Weights of a small transformer language model.
Size: 13 layers, width 448, 7 heads of 64, MLP 1792 GELU, 44.7M parameters.
Architecture: LayerNorm before each block, rotary positions, biases, untied embeddings, normalized queries and keys, attention and MLP in parallel.
Training: 628M tokens, 9585 steps.
Each number is 500 + 25 x the weight over its row's rms, rounded and kept within 0 to 999. Layers, rows and columns count from 0. Numbers have three digits each. The size before them is the row's rms in percent of the matrix's.

# layer 9 attention query, 448x448, rms 0.092, rows 406-447, columns 256-319
094:512504514560503502529488510526489464520527496504468482493497507514523500522468478496493473478496529549486494531541504489542509529494473508466512493455525537465472488525490513455486496501524488
090:518492546479493488487484521531491477516509505475531525489503562504429517512470469504537469512504513514475507479497524486520526523510486508487454483540533495491484449501495563465516471496518484
091:517531541495475504515479515507476433493478490506486525497493495506497478461466503457470484529519530531491516502535503476452520459533531522500475482487526519569534478491512497547533485506510538
093:515469527503518536512498480501503485534515523525491451523467510511465495473501494491497474503537521522513525449471533494505492500514507497474475494531491525492514487496499504485535501515491503
089:495507529470496517526578520487516528528501514505479490490505505498443525471509437517500479482487511530498528508465522535521473521438480529463464456520472499451463519484497457492505487487479467
094:494496493477500492526501484465540488494525508519511465500509452517527487499480507496495502494503487549522472495512461479539465502458475470496535439482471512530493504471447501449484496519511518
095:519497482492483478479517525511525487477501456510498525529508502490472529470477488536451555500468491465503465479486501535513528504509517507544487491496437501519522511492513488518515478470493453
094:525495475501511483477498477552498464488513536467498508491477517538491514495508522530520483483498532527499513470542497487485484521517520480439502461514469525459464463502479469480510519512528488
090:510496495501465513510503516507510470483504437491513505502507486518511479487501465458467485520510518528553520456515491486520485480503471553546472478470524475520490505505544509517520467512528496
091:495471451486518489482490474531507479465507488481562495508459500480522465496561475474519435533518508457467512493509479513466532483539502532457517468473531519518530520482502508502495478529545483
090:516536546463488511495439489462463468550467525500523536510469505513513478494487482481488513522432488518510477503522525504520501501524509537567509525490572439482510497527504508484479507515536477
092:504530484478518495504475471485440475485503504508489503538476536486534472491490481510488513515521512502492557546506506483497459442576499487514523508497528524494534475451476517479493539499495509
118:513561537492494462451488484487504478532509519491506496513484497471463483485479459509489467515507517473465512512523504497496514486508522520489477495503474453499520472478478480485530443503497490
089:530534497506483496511508477539495459509524472536494497476505463484493543485489497509496525514487529502510490527563450499524468519507496514529493475509505498406517514476491479475520494525529496
091:443496521493489491529544511492527506488497533450507536539534520503492458564480532482508488486522487498517502479473543502500500508491504512490488509456485507506417544521509532511455466525507476
095:532498489507516514509514506552495459449485500489479518511527478483490479494540517498484499515528510484565501505489516500469506511499494441487510478496448509510510542471470497486486495498518536
089:523497465506471486465479517494476493479518444517499493474486507468531496481544470490518487472511489463496496525521456485493502507489489476549512488518549422521508516486530538503525480502499508
088:484493549475495537523520463528470500458468513510480499534531482525487472509480483460470493463524513526532496515500478482474498509498504508501477473475476509518423512493504459517543482506498483
093:520489519488524503518462451547481490472503555531467543479499540498509533488537525452464496483507523502515496485484521482527537520502532513472487494475483549506498504506476503491546477462469520
094:512410430495509528505521487520523512506538501486507521486538494530565505504464525519538509466513456522499523453526437510491492491499471450476492494506459498465485478483495521485528498539487488
089:493500474512507460451518498470497419531530507470518510524416522480499498510500535507498522507516520452459520456522532541478509485530528483487505543502492461539557438481533488490511498527509510
092:493508478529529497475441487554489489520491537503537464479496539509458514493502537489468457561473501499516536452513526514498542469507497515469519533480477512482531464529501506483494453482534523
096:560476527577482491499489498532530457558530458504500435490490503517487511498507504521494486493503532508486514511498493548517528466492509527514504459543495536475542492521485493498503492491481473
087:466463544502517551523479494470492525466455518518472429519499494512499525455529487507466490484478486485533464497517515487489542487477510487475509479488499535508502519529503525514502494514523501
092:473516483548494489510536477538522520493506504479500529476507515522480513535528565492499486495561547519448536471505507504467494492522524489485485520485473507494474517554533445543489529516473511
188:475491535459475552511504528468490537520448485527506556518524466484483493504478505523485514531483484503523495516498512482485484467470483521531506562519472479490499523473538481505538510488517519
088:502518497505490491477506533512516483505480499508481496516507488475544455478495531440518501503486502493517451487502467456471493499519504495531480517470527485504490535485522530494522465500516515
089:469473470492505512525518512518530551474496485483501489522551447514524507467507475495488492494467487475535448474509488476474510490473467474516506494472492472488514508516518505517476499503493481
098:503508533483477504506539519453503507526513469477527521516490445492509491508494497477449500534527456524470485479492496534516479463483468506560488505468521437529519499492535510497477497523517496
113:527554474520502471472519509531515458482519511497473474490490520488484490501502459516479481444486527516498520517499514497496532534510482501488513469494476522473502481508444479470482459503506485
098:458470478518490495535509499519531507480502472475505492509493485496490470520502440510481488525507512538533514482502540486499515507475477503455506480471495478494508502519511505476449515467514517
178:473477534465482554531491521478494547500440479541513550523530462497494490502496515513483511533485488498539494522505512474486503469474483527532511560514473482489497526473536479515530515463509527
093:486501456511519466486488504475508494489490498498507452491495490497501520465460519499501463499466510477456511495544455501464535525459500483517529512523530499509554514511472480488504509532530487
089:478454417529522491511499486542544527478555486490495463480485486495532496528540535500518474498514492481514500488504474494552524500490513486510514519466486544497464529529500541468490521507504487
088:559498445512490509466457510504471479480503449513522486476487511491554500452519465532499472515474466515519501508484443497507482502525484462555529487489530466480504496505509523461469485508517490
090:485532563456512513498470469440485501498468521508477504518517488525482510482497532501435574518524447502517510478494513517504450477498519514478497544499490467535489554471507461553470512515513552
149:466472506485490540539510528495508528513481491524524526521525468498513477514498526506492531532484472506546481497499502478478487475495475514514514555516505490481495516487536506514503536482510520
090:490512458511457527496507538506490531467483448481502503516497500479517477472553498520529492448497505468460493525466499503494446499526520490545517456509518506484460526513524507523523501497493484
093:497485504518505476531497498530455493513517511467474524500504495503514523484489509481466440474520519494439497519497453505484513491472512479480481486456483501538495508495460533475504485478507496
089:490489447511471504507513520473520502501515459506530528461487532519480526485500439480538505519540510510470527499529507515506504470478500538500483447490503522500505503513544523516497496475478514
139:541518521498512484448481479488462485500507502504483524468468538468480527478487494500531498504497546467443507527496510506495529531498524484478490473499529489521488472479479490514488445521517480
089:521514563506477519464455519486421457512481531523531531498502500530463507483465492470455476485496522533522490492507525482509547496497512523474454496507515514510487460494483507483534455465504497
# layer 9 attention key, 448x448, rms 0.0864, rows 406-447, columns 256-319
100:511492509521534546481485520523503487515477519507510497464460514526484507486515453527547474502480474496503493531522471492505490525508485507517500489467471503466455516505476521472496474531487499
107:526459491509520495490517506498475519481484479560486528509496497505500469487533489519532504504516438458471516521453507535504512505527494495465491498509477500513494514500502486493515500521491477
097:524457531515514488511534503516472454505504456494479511489503549512476470539543472480505498501510522488490506567530512509516504529497512540464498487490512538502513490485538503468506519488465485
096:519499469500476480465496539497505488509508537544519465523521508471553496482517517473486525492514479503485513532463520482530570491451467480472520472511457514500528543477531502471483536476498551
094:548537464529529496489498491474488531536485495489507518515490545527516509524472477509519520501513463506498543530502505482511469488501503489563500529531452535471469570494483424505462527504462510
109:523510512507497497492510521508459509515522545508522511523500488501528497479476481481541526509473522527518483496468447532491515508455485459548515495489494505548484470490417487496491496517535502
107:469502517500523518493512518482466520487448502526522494524517475504487494478537497499499497483498540485512460518542476510472533477513535533521548502524537509545495473523518500522511488437470487
094:471451547490477482485515490508501515507484483496532553483465464486481436495486488494565532517508468491473451567453494510534511524515484490511470511501480504528484529493518474472522516519485498
096:517462489504528523530545464515493466485504494463465472492493530512490499523533528514526468504503475470502546521522541499499515449467492498499498491534516489464501499494492478484496489496502483
098:485465549504541468553479469512537488483527511444497528475516476506484475534523498536473510529491494501478517512486496488523481530483494521438482479521519499512500501530483511512521505518489504
093:497514460513536503526516528513531503486513477484496439472497502497508539472512528474498478554516525476477491531524472477492493474498518490535482493487498455409492530517508499476448505477481485
099:483500473471522485452496520530509456479518472476524443484498503490495486515493467501487451503500507506489524492512508527485542450532451503477478518517503534549497502508507459455466493539517470
132:489492494543515506493500496489523487548502481522485459523494475532480504531528520509444483513528510504473496542500500506512503446504525541495478489494483506503540532496529491470487490468466512
093:472524459462505490527533531505497524516503498559505497505480495562476482531503495533510495535506523500505491528524533518511501520497557523501503509538449520458493516501463454513495501458470510
098:524499518507521531514469478510479467498479512483495500486462482511492539535489473504512508520470481507498499491500502469478474450474464490548456507490547507519483520522445461488462472556559489
099:507483508485467494526569480481509547499471524505492552553481466470488481511520475480510500458492500523515496512461506538491512543485505477451497493488479491540505509484472498496476483526526486
096:490465490479477495486556484496498502499496470542520511561542537512492516461487516512465509480554491481532475459486538527509518483513500473476529482543496473511488451491559557532493504461544486
093:513496512508505509505520527480443473505486469521490523496445537538502470501536493460533479525490519480483504547535525509528491514484490511482499476506509521449515516503528478511521457518478486
095:524491530523515484492499523516467490489473519541489537523449520492491483499592474476515493471519502472481501544492502530515514536502501523482522504512470499491508518490521506486517499480504527
102:493483535481471512482404500525533497553534483494511498468510468489554511466454515462474529498512499525528477493471480510510524501471487445521512498513520491522546460485557524521545503475514532
091:473488497487516466501501515530538490493498496508524467486520461473474510509509508500467548502485495455471485520511492473490526468462515534487487502506509514509503512497542525495533553471457511
099:471497527534484496501492466525513508478474504512467472516488508484503491493559512522477418497525478482453542508493522494527509496538489535456475511456483444493501491455561501440477507513486509
101:521487507497499517497487555510549534523463539496461524514497509472517492458511492506515495454443510533507485522505485476542497541503545538479524466504505504455491518494495537478513501459446445
092:531503526514472535517510479465470500484468514431467520538479537537519483497499487509539482497504490475500486476499517472511520509496501506529510513479502526512471481496523496498518466525473505
102:488506516486488472530497458501519489505463498523486503497491466468481484531527507515466547478537483504473518536487522520501477550494476525451480510488496495465529571470520498497509493477506520
085:495479492495530522512500468488479496486528476465470471475481504498530542502452496448473536522509562494505518488530502509468507512508533485479477484467542489519511441495481509541526463471514510
103:516480514489548524503539457578499486505506493457514497511493487517456529517452545498516516503505506494527512469485529471509521459496524516528459512494540490479517447500507527475496479500525488
097:488459498514503530541520469520519525509513488463494508511522508505501530532469487487499535464492494493492539467506532493497486525509532496505522486493510500501514495520511492528497509496496503
093:511525474495532527544476505505528532491569503498485459482528477515521556541514489467452507512513530519506526496536459484464496479474514474514509495498502479434526486523465512505480460468517529
104:507479505519509513484566516528518504515447497499527509500479523531456461520521482540495500444489468508484498520455509519529500488478481546505482519476450519512464535504510477454489511520474461
103:509515482529493533512501474499511486507499503469501476488499491513494524520512453516520521486507496473471518506519503505474465495495495498495499492467482481475492506518492486488471539476491507
114:507500504470502518475480486494473524467499470484506479468518517496525532492486502499507497475469535509539533479499515479453520495510485484484472490514535494522510441509508487556504489475507499
098:483500489505514512503489482524517493518495478499502488489527520555500502502474553546479508543485501472475491517505452492517491551489486522509433486473499501472488500493508519529505493507475488
098:481498527455500502496465490501495478488497532483510484498485472533499525517521492524487483491501512530515471470525490506483512511475500490515482505539488487513489468488463476525528470506550548
093:462466500460498491478561491527546543495525488464501519479515485511479514469512506522451454488526514513535516466488511522511516470554536470495535499513436461489506450515505546505477486495561497
109:475564513505471471504496489463487512491501519475517480492469507497488514491493527442494461546525545501470472505533458487489489482489469497523524538458498488474518495521467512484481469507492499
093:494526481468491496494485480500508533458532492456476497466491508480533552490442488472505502510474530517525522469515513485463482522528524460492509501493518487489499435493493511551505472508521502
104:490480519460479471483507491494461472487492473485489494505503495526489500502453479536481513492466533522524497498498529486495529446496513496506498509537558536581526449515477497515516497486553496
101:526480532510532514479497516515496484505512512495475523494458504521500479465523432470513525524513488500462455530531464517489491552512523479503499471467503508505502502473491530493524481533506496
102:519499498517505484513456465466459453512496495466476497494512518521481505492456478547504499456484464488546543473472540480478484459519484524508512532520536516549513480467491473498512535480494533
117:515475516526494518528519524517506485518506485515512495496526476527506476470545524541457531486513426481497501512489530517524506513516462512481508478498529517484498542518516490450499528515486488
094:517475520548494482478535545506476494479493496567454529491469533488508483472538497493531481513504476464480502543493541512528493511514505507482507489508468493476506504478519542487489481518467498
# layer 9 attention value, 448x448, rms 0.0679, rows 384-447, columns 256-319
084:516547455501483485524501463520460499521486551513529518497520493453474506507488503533466526511518518509466515513440502497509477490495454513527487472491487503492507469457509512464483484518495492
098:498523502494495491498520508464500496523498495511552482511518498467469517480513486490472484490535494517467537510468487551523500472487524500503472484525465493525491506481534497485488499478506533
084:480505484461555535512523517455506485453536487506473497521480483570511500507509486485540485504492516474528535450544508479482493522554496481496534520535483526499515558506452481501491535494483526
098:519486539517492523548488492486476469532558512468468486508506504483555512531477495485498500492495482512520499523509513472454509492484473514482525487478508501514522535507489461499462499494509514
095:438555450492519509519517508467506532506505518489525469469480515574479532496527508466529472513492512485508508437525493490541533526495549484498473488512508476500477510528502496503518535487478484
082:477515468535507497542494491512500496504495555476508492493496519549484503465487511513503560462526489520492512494467489504561461505459497455502460550515510489492462498492535536489530550511508484
094:492461484512537544505478488551505495482488507489517472492496490540504532557515500498512484502474504478509504447496519518474470516498526477478525517525500504465519458544484509522507524502459503
096:491497460466504539510465474496508497539521558518507500510498487513487512494484515461492500478497522524495512471433485482509521493479513467525476513499498522482470543504481507512507503476512476
101:482526487542540525466487480536512485518495525453443482508500522479491449557476485504535470501497500458501488455476489455475501520536576479493490532508500500518520487523493500516511521490494503
101:491491505459497471515462468510518469522486479495488504488478515502506510479469503516523476494489538477440501504457483487520508525495516502489476488491550493492535529476489534487540467483514501
076:490518547478523460527474478538480457511517476489521490450532490551456537473500489519493470501497523506521521527481490453495495485503481483508519571501513511495553482492495480468512486517499488
099:468517487484474501545492511493488472503501491498483493458486516450486496471462522448532504494527487488505530479538488531487480493523492510499525494517486472502540514526620500504491496526481498
103:503474503458529481437491469507520491503495467490555467470497506498524531459515513467477474550473498498473496494503508522557520497493458498525536402457497457471477525506458503502505476496530484
088:476503476493575507513487527533491519509474478498472497509464505455542495485542485515574493496471491499495479452533492524475468508535520499473494483497482459473440521520469514516515480515520498
089:493494469488529500533481500490493478512552516488506458473512484564488477468485522515531456494529490500541496467506478425473462516506537492502518496509555519528485472505494498482516537504496498
096:496494500510540505511520501514485477479463518514491488470467498491508492512514481466489565499500482543486496501478539547479506515500476506501453506490497508481496497509523478507496531496467493
093:495480504516481505457509486488527465478525515480533519490529523454484499485494492514484501512480535533486494508538516523496495477497508491458496534492467450486514523499486516543502518510515476
087:537499515479495509483481478482508548517523538503538494492495510536475551549527472489451478527506535480467480513441527476490507483502467502536471557511508510544512515464509495492444500486497480
072:486531525521494537454527519466487514496506461529489486499487491543533486511486487492499539491561480470555509450534516493472499491504486535519546469511487548502506534468474480491477490494486533
096:521477484498544521495487525513462541523482477509501494502500484413519473504494497473523521458531516481514543530451499530515507513457499507516450499533487517522472482452570521480464500458504509
102:498501543504511537491528485464497519534505493487443527510506501542525501550500478481513507507525489463547466504577509457476520509476500538480513548514503474490572508524506461511516464487503464
093:517497478543481500493493511509500558422462492503471509510497497490472493513522506491512529491472510519470493525494485525508549505513543484500487471510481569505499461530519495507531506498485490
093:443477455494486511528497494486490543499503538491512491514507507488506453492506485488508488524520477479536504478508524496528516507503472531489480479486537473502440485540560524502518512474501518
102:500515500522417501493515481471507496508498532514502519505503496463498508479463509513492467457492559515470509548517503443541536503466500504483538523473522454504545452431495501470487494500514518
100:553519488518508542503468496514471513496523516512455502488495482537506503522476501480518484467528539503496502493462470499493520500478496503543481547519496483555525444480531472498502508485509487
090:490476530527507484482474479546506446495522495509534509533504493428517445474452519518491516524465500507531552496483482480507477476501465498496548461495524476460471504513514519524510547513489530
098:479497463494513511511491493526495494502482483554463498448482498498510525493508505513535492457518514534486497500490515495497504490509501479518487487528530512498503444492527514485462542502478517
090:479489463499508533497523486509507481503496443534478511538471492523565511478471505513564534456541513495519518448524488508521475521521527525514494477503465477487491512506526522496501518488494475
091:494520467486488503486531543478500496516517496496500519517531518511499481477541491490529543501488456477538488498531471450526535492513507489536534524501499531454511481532470478492483476469477492
102:516542479482482491537505497449500532453472543493500540516505508472436453530547475510500506521473503510460497535494516502525520525518533479498434522486469537518480542478545517492515498494499523
094:495482499470500504520499507504524494526472490534469512496491503483510524458499532484505463484506521494487486492535504517491509509479461541480489471491507519500492555513441506506500506535511497
081:512477518471526472529499503522488464515530505491515510464511467491455527520476503508484457493501518518503512574476525511431497492490498509497514546529501535492533421468500485509499522514481507
096:488528473516486506494495482510465475490461485565500500487503499465504521489496524505521494506497491505493525447502520514525498486524519488480469454504490500483494502469484550490497480522534494
093:489498480478496493506527491532484470491502514491496510445524496484467489525506462520479531508472526503470502509488517497489480492504474469516545532496466556468523444478492518514518527510498527
093:490516492484466496492485490503518493504491506487534522492525496448482514505541512505506478524456473473509480483487523468540487504509522493510450491482508521465473522484457490482483492504497526
102:474460509479524473543514514501538453486502452496548511517512463452519539447521500517488518469517498518517582527472516488482482471518508511501526487483524505451497482516470511479505526489478517
097:507536482558440486494509512503523536488495488489465481464509533509497509493473511510551472487471530486477471523492496471509508498506540466500553502517505521537522493521524458517510501503435513
095:476534490482513514513495522499472488523560560489531460534502502581477478516523510514557529539521497471515513452491492468569521528479497501557473500560498528472459501516478523494468492493529498
094:525521512494547510502521501503506532557443457524488506512489511513475500522485468503506533525514510478474490487493539539465487468515550521476441533524521544474504543484451465495509504513500464
098:480507506509548499569499504507459462535497538517490521494482483491517526469474539495523538497487490529511534478478470507466490499470460512494469509440516477485542464517476484502538485491456480
095:489519535498499504433532465480512462558551508504518503529495503517549512510474513508502469495528525541529498515480496486505517498455472523493547476468510430498504473452472495473513497495468490
093:513473551470497520488527485465518453510548480519530520505516472482498521513483486525455455454534564543511530555525482512460503477480511489501563562516463483503550469516501515531535477502473496
082:502504496490560525525539527486487507482473500547464511532484501519540485505545462470536518481505468533478509473528520507457539526506520524506500516471483558503483539525455483511518501504476526
091:462501444507499488557477475500502505491481477510511496486514479449473517495514520526470430488526525490532524503481504519490473487500494507478535497491508485491528470522546563503511548496500535
095:515495536515483496506521467505481515524493498531498487510509494440507505517477503489470464458507488506502516517458515498441507499492530490467533505497482515522557462449539493506518472514489521
090:517487506498445508454472471527520464457519487503500536473519515503523497501490501519471470487487527513503484529538474488509498527468483465526498480515482525522469516528494535523497521519531506
093:505496454516471511487503509493490502490488498491480469440497499479502476489464493454493533521494475527471509523463523529524518461492461510537480485511489502546507489495543458508474516483460503
092:456525472476494522527495488498520505499507520466497521458505515547475529535494528497517494503485519497496501534540496413520506527512474504538501541502540531496483521486474472457474519472503468
082:509535461491470494508513485489501482457508551518482521496524522496496464520507468510481505476501468506522508550474466476514521504482514472485491549474494542505495494513453557505500502490518504
086:504498560468511516491522500453557476506530490474500496493505487536520499522524503502480491496503536471502483495594498501479504499486521503477523498507466466502541502510486491554529472489488524
089:472547573503490507512519496516465450517498543499486462487504500522513473512484506520540475523508472478516505491496517476482469496517523499477538509493515455491528462478498506477498497514472533
091:456516443497495511526520486521497492470525567484552529473507495514499501469486535522536537510492509529534536467550493442507510480496477479517559506462519512498481465520413502478531495491481485
096:477457528462513493436497485532497483506534541521543458526498474431510475495495508492487424532504497499483513519478512508506506526513495501511507483519472456489480514492514540501466495484466535
098:505487457453561492476524519505505526510487498527530480481468490519496525477511536491505444513506499514478480452552483529540505523504490483500498471523493495520482525492409503481459496495507513
079:454500467480495489492462494524470529495475487512533486509505505504447514478491494492496490536500510493523517490464492476523500508497503503514473502526519476520464478511551509437508526507497477
105:494573510494473510536476489481486510495477489496551507470491513488482480506491498500506519529520463514463494483486522530542470454482507498504487519492524472554498501452541483472496465511487476
093:500494467515503498498477522506482526479488554494497498534501494495503521466502493474542483489451507519522546467494478447520509524508523501485490487448541491488466478535485519477509513507492518
103:519473522493520532464489478526545471488504469484438521461506503495548513513470498505478540485480499513522505525516498501504543489460433494488493485490525534470526495496471512544489496482509469
097:535504484500482493533522513459495496482504510511515522517497508504537526485492493498495509485502526525525543496520516493499539488438468520498496473455510495540482534479468477483515467483511490
095:497468486499543512482500513503485479473511454468445497482490502522524518551516480501501492480476521520464482544508522489497491549490443540536476512526495519489519495482551490501519516485501489
090:543539544487481519510503500495492479506498523512503509489485493517499505524507520494519511518494492500444479493500496488513501513483458498484486521476481506471538574454483489523509469512492526
101:494457444502467505480483469495551496474491471472469527468485493508486539522482482516499515517500515534492497498500545503503467507519511520481473462507475468520461556515510493494488500495555509
092:516524453493514476527482520513468539472450516527549479491515488470480528466508515472509517499473504503496530459469476505525522472537532454545483493464515543493459485513444483478495485498497480
097:503520508482522505485510513490468513534482521516557485492473482512511510481490516483531555544516511494483503463522492501507491470464500498507543540491515497488497540475473472466500481507478472
# layer 9 attention output (transposed), 448x448, rms 0.0983, rows 384-447, columns 256-319
086:501474548520502519528459511485472496468473477475495517485492475525511496502512520456467518485485512494521475477499483548492523524500506477492496483483488519496480541493498484535516514483476528
099:538497483525501488512508485525533507506466487485480503501536468509452531513494477501523474506528465485553457481520485464500522537470502504484472504505496505489506523473485545494495483540501444
086:531483501513467485484492517524498485521506495487486514494527536479468517504495535479464465514517470483453448553479489498490544452464525530515473500481520496525505442467519477471506481461499484
100:490517468541523476486470532510523508493464494507521541500538510522444490466502523498482470534515481468491496499489456501518522493515522496541482505486522489535548446504498541540527490531469519
099:512463488522494548491493488458548491467521479446452531515506479471488496498530501471491483513513479490460474531483525472471501502500474507534490497443467486494490472512449475485466461481531499
080:494498531488475499521506512455537488482490488510488531557478458501538512516518503477459522521511560526488514454535536502474506506541530495510469478480433475482463500506481468510482494480483496
095:478496511512498482512495508504512520510494470521496531486495512458461484443536531487519514545539512514470501565527483495483500492587475508492487509500486483554496542479465508522473501494484548
096:501476534529471508555521490528494471484467497448505490520493517504523507516538519473482489498544522510534524540495490541501462453515502519484492496474476503524476485483520469491494497498463533
102:497508527501464505526513523510514507466489502528544518501505473485451481446526509479470521546504506530470545546510510497474477501554501511540507491499472472485487533492512528492458513516497484
099:485504492531494531501528520463462529450491516489504480511541470514497458506512461519500482480515482540497532500485536513501500445467461449461507503520463491493443504522515468515490503512476467
083:469482485505510492511534519455465528520474533488525528532451503514510484505488462480528517507486488481527459493544510515490544516504516508483498482481467464500474490504481495522536510466485512
100:552493580505506519507529488506501476492464491503497497521499506524470521514503452484479479499523503537485510537500514482455521510487501465535476491472501511508515478504485428517513481496512485
104:492518475516469530528507489491503520488509513487476503465507484478491526466515481541536492466478500539527509496468480491477490494448462481483456502498501505524525528511479452528506503487458533
088:531522488496428486499479486509507478514505547528522501511544495491430493473486525492456531507527511490474476553479498474522497507517482544530485539509514520482503559460517532519462512481463540
091:487497536555506546487548513483495538509456472467519522535500446479438506510540489475486507492451534518481500495481516529496532470497506519497480512527465481508483525503483515533530476526490472
096:494466486517527471507492488493475540526547491508489508477462526497501539487530540523507464522487553461461517534506462487479518481502494525474527489473459491499504455554467469520455508487493574
091:515487544443514481496438493516447516527486502552474468469480454518553548524480544478499511507510493489504493507498486527490466513537498469496482468504506541515497466458515484499453537487483546
086:499470461510526501473533511510449468465512454461507488519451523505551479493497460489531492489486475479550522500491500507502522503441512470477513455472441494508509494523474486461524488469503503
073:513493471501484479498464497551518450475534532452479492536502549483514453494474534503510444484485497490454500559462489506509525505514509489510531499507520520493537491485552481471517458538545462
096:462509509557439484537507483523524527460512498478487524485474506549506482515516496553491502521512520509500490492515488516491488515521495510479552490511504492500484502529486511488552505489485493
103:511517511489499492466493521525516475499471495543509477498449542507524447488456521527499539513515461482498540523497547508506534489558535470518508502513515528529497412495483511465482523490495513
088:467504483452510477546534445522527480495550523521544520468470536496557541527486506521518552496507518503529524487532512479482466523493483549481505532497496480471473507497512518462455507499558496
096:533532545510479511497522524513520476531468496467477506547508476515459512522483512500487554468507498540505469479497495503474487503507518500534507521515466476476509505515491492489521472458515492
099:482500501476506498527427467489508509486496496491521475492518498522545492525455469490517504488524463512577475435459482532534506496498488494473501519498513504514493523512531540502542487511496481
098:494512520495459502557553483490515508474501476486515494515484533508523455513483479504478566497502507522525543481512515503500504509552527501495510490503485500516449522505536537452498482509518509
094:521518509482510520519471504526468557515465498490447515447511486509473525488531489496495463501469509514443467461484455512485473532524504488532493511502483485511510503508530513523539516496489494
096:488471561538491528534481510504487481482521512506510494500463480521474478458504532457456513497508543478485510550502514517476495486525498535436512485488433491512468526515468491523490486499473524
096:555519548522452524530487534517500467479512532519470510504516492512467459508494552496445501510516501526461492519471537501473512489542493485482518504545512524517497504488501460496486463509514517
092:525519531500516510463488501522488444496467499469476459480493537508490516491441480480436470523515526506488479520464542518478486501461484517471479496500522520530527507474525496497473536509532468
102:508499486498503488464490484485486481497479527492528505510480512516542520524496516465516518499514488431500484481490516499501513485478490520506521492510491505477473475491493496472481490465512498
093:534462531459478525475492511527476469542500535521492505515528476486522509530474510530511523457514460563544468499514489539527481532538456514524512492476569522464508477470539451459534493514497513
085:476494510497528487527528499466483564522495485511528495490481516493492506493509493464529543520471520490522497514553461493510501527533496494490474471475496463514490522526479487528519528472460501
094:530485553507457528557512497509504509493497503490497482488555455498466515505485514486486517497556526541503471518489485517467488523533478484492488509497510517502516535463515466534488463532472511
093:495488537468511476546449479456507509462495517511510459519481550491554478458520548485501515490496545503484530526521545550498482489510536470461483471507519514481454552495505489497441538460478512
095:535527449510504477510503496515502505479474523501498520507497497525499489507512483519506508509502492479522490490454534494490466456474490506486488517482475487500483509457485570499496484469478512
105:507506493531495473506479486513502545527475533501461527477528486511447509524505515494506483494491503504558430472535480514508480521474486543472503492526491481510489526471488485535511509489489476
099:491484482449550521442466499487506471495521510494510507497508512484515490496513469468484505518507493499490491502507495472476521539526453493508487511456528498497504499506505508470490518547597455
095:497487494541477562516550493467538519473492431481484531494520509487467504491510461477452502491482487509463486523532530477473520518512529494500527502506484503485502475473471486456523485487480461
094:501491474475493484490474490505507508506557532538498516486466525502566470537491568543539525497520523494508488544524498506503527541501502481513545503470515504477481443498485484492462496491530536
095:533485505513487508505498485460503529497478512521479488511541476481447456495523517493476507525507551522469485521493499518524496502537524473507484518475481482510478550541480473520401505508485548
093:508457508521477525564437517494496523487493498468473501470499481498465477453527507448479518506491480505479467481489412500494495507546522488512478529497464501515531490527501503507503505504501553
098:490488511492515481509483507497471506525488508482470476481472520493528506479503542447522519502489456465511488503532503488504501504529511496469473460521533505561482488511515461473492536518515497
084:516517498483505498492451527521483467526538541493490494499502557495462498501488543505463474532498511473454495536492506493532532453481519533509483520508528472498517473490531498489460497518510508
094:491491548492478493497515511487517515492474527481480534524489450526506477524496523468543553488502492526507473456548494521526475517529496488514462480497466470502455537514469500500531465462500500
095:444481519494507494525452499481494510494491500487541492477502494513497475479533521470526488543522533500543519527512457516524506499513484488512520483493494481500516523526488483527530499556510476
089:503480525533544508515527559504449520498493479509504463512485491518510519471524502478513509462475460502499537477513518501468502485523479490452499503542508508516529461467522497508553484524475535
092:495512501519519498546468480501525522496516489483493495507496509498501522504532483528493476510493572475514503481498461487471488535471528491506490483486521472489516506553519560516508510512545514
089:529491511521499503483524510510494467490482494496514480518471531522514495446523478492472516483499477461507461501469547576493513471492528540493476512487464492498464448508489528499510520449456530
082:506494544524494474500508522499498495519437507485531465522537480515511497468468509440476508486508532507515504475525506512508453500541506525501498465552528521492510530460539495501520477535490500
092:521493478490538473458492498511469508491517488518500491508507488446492505484466503494519487500480426514444513471475494494498528499522493475529478488541550515541516491476531512448476522540525461
089:501477496550503523502493515484518537507481471465504526504541454427395485458543489435455489540489514528475505493480493504478528487524456485524480491483481494508478566501496531528513458516462453
090:527508533491514536515475508490490488519472475493458461521526494497452502487499501461451510495480524517476420499466541523519507506558502515502462531543471497509491522501539488533463552496489500
098:520496498566489496535545512499490523523457451465499485468511512516450538471546435493508482504465508525497515505491470498476422465472486494464495470545495516514518549499498500510562492519489497
101:519478483527481532488517499469505493523532468500481484480547474475455528518526482513516487487499497494499440520492481503499501502471485485475474519490542507499525520511471494503488490517497505
085:520496530517463527542569503482526489517472487495515534512462473535492502497520462499516533473514523526538489498527533518486493511484523504502521503472411475450478521521431497513509460445472519
106:542486464533543520475532523492508491510494504495484496514515473528475472492532476480518480486499496437512444516456508451495577529519454474547493512471478489503500509507462499512510470474525530
092:490498523478473562524479444473480490518483524487500547497510464449502517537515513489465511502525514531480461461483472544513466495507495558532494533473453483485461541507516513512479512485523508
104:483489507498505463516520515522485495486488500540507444501484534512537494471480499541484476475501475529510546477485492519495482495530533491472508509526507519525481477540550515461508528521507527
094:496523465499513502490456498491522497542491487499469477510546515508489488539457504523492475499512464487505418478503475515561556525523516506526494540473528502483528410515494505493506488498526504
094:482490518482476512517485506493524511479545506544491500481440544479559495457515536534491512495480499468483549520517504516495490468503553506455494476500499493490459452536492520470477539479477528
097:515488440499511477481517475494500497475515518475502500498531542464498500491473459489518455514498450481490507520456470494504505461462487470517514508514514507525491508483534517467488492507513501
100:504530494452498459511489517490507504501501516546502464516499513504516523485533531544526489486520484462519517496506466454510508487485511495501517502466459450461505431471469524504504500477469511
092:480502503486486527563518432464494515509524496508508538469518510507528523556496489539492527501535557516537448520544498525503497572462478529503479504470471452485486514490508487533487516493514520
097:507502457507521489500494480499524507535540490504438521462521533474484497514515485533526468511506497482492432559454496492524552515494447499513513520505517516514515491487481483517470519474498508
# layer 9 MLP up, 1792x448, rms 0.0653, rows 0, columns 256-319
098:524501492489507495515549470490504509524494532505482518540508476476494506459512531524473448449505491526481470509528485486504552536499473530474526505471495510469484526526492499501522520511497469
# layer 9 MLP down (transposed), 1792x448, rms 0.102, rows 0, columns 256-319
095:494526536505486520460466510521497492454501472477508497506520498491497516499541526512482520520449486468527508533453503542493480484467492492528493506528496463486504495494499505478475497464477525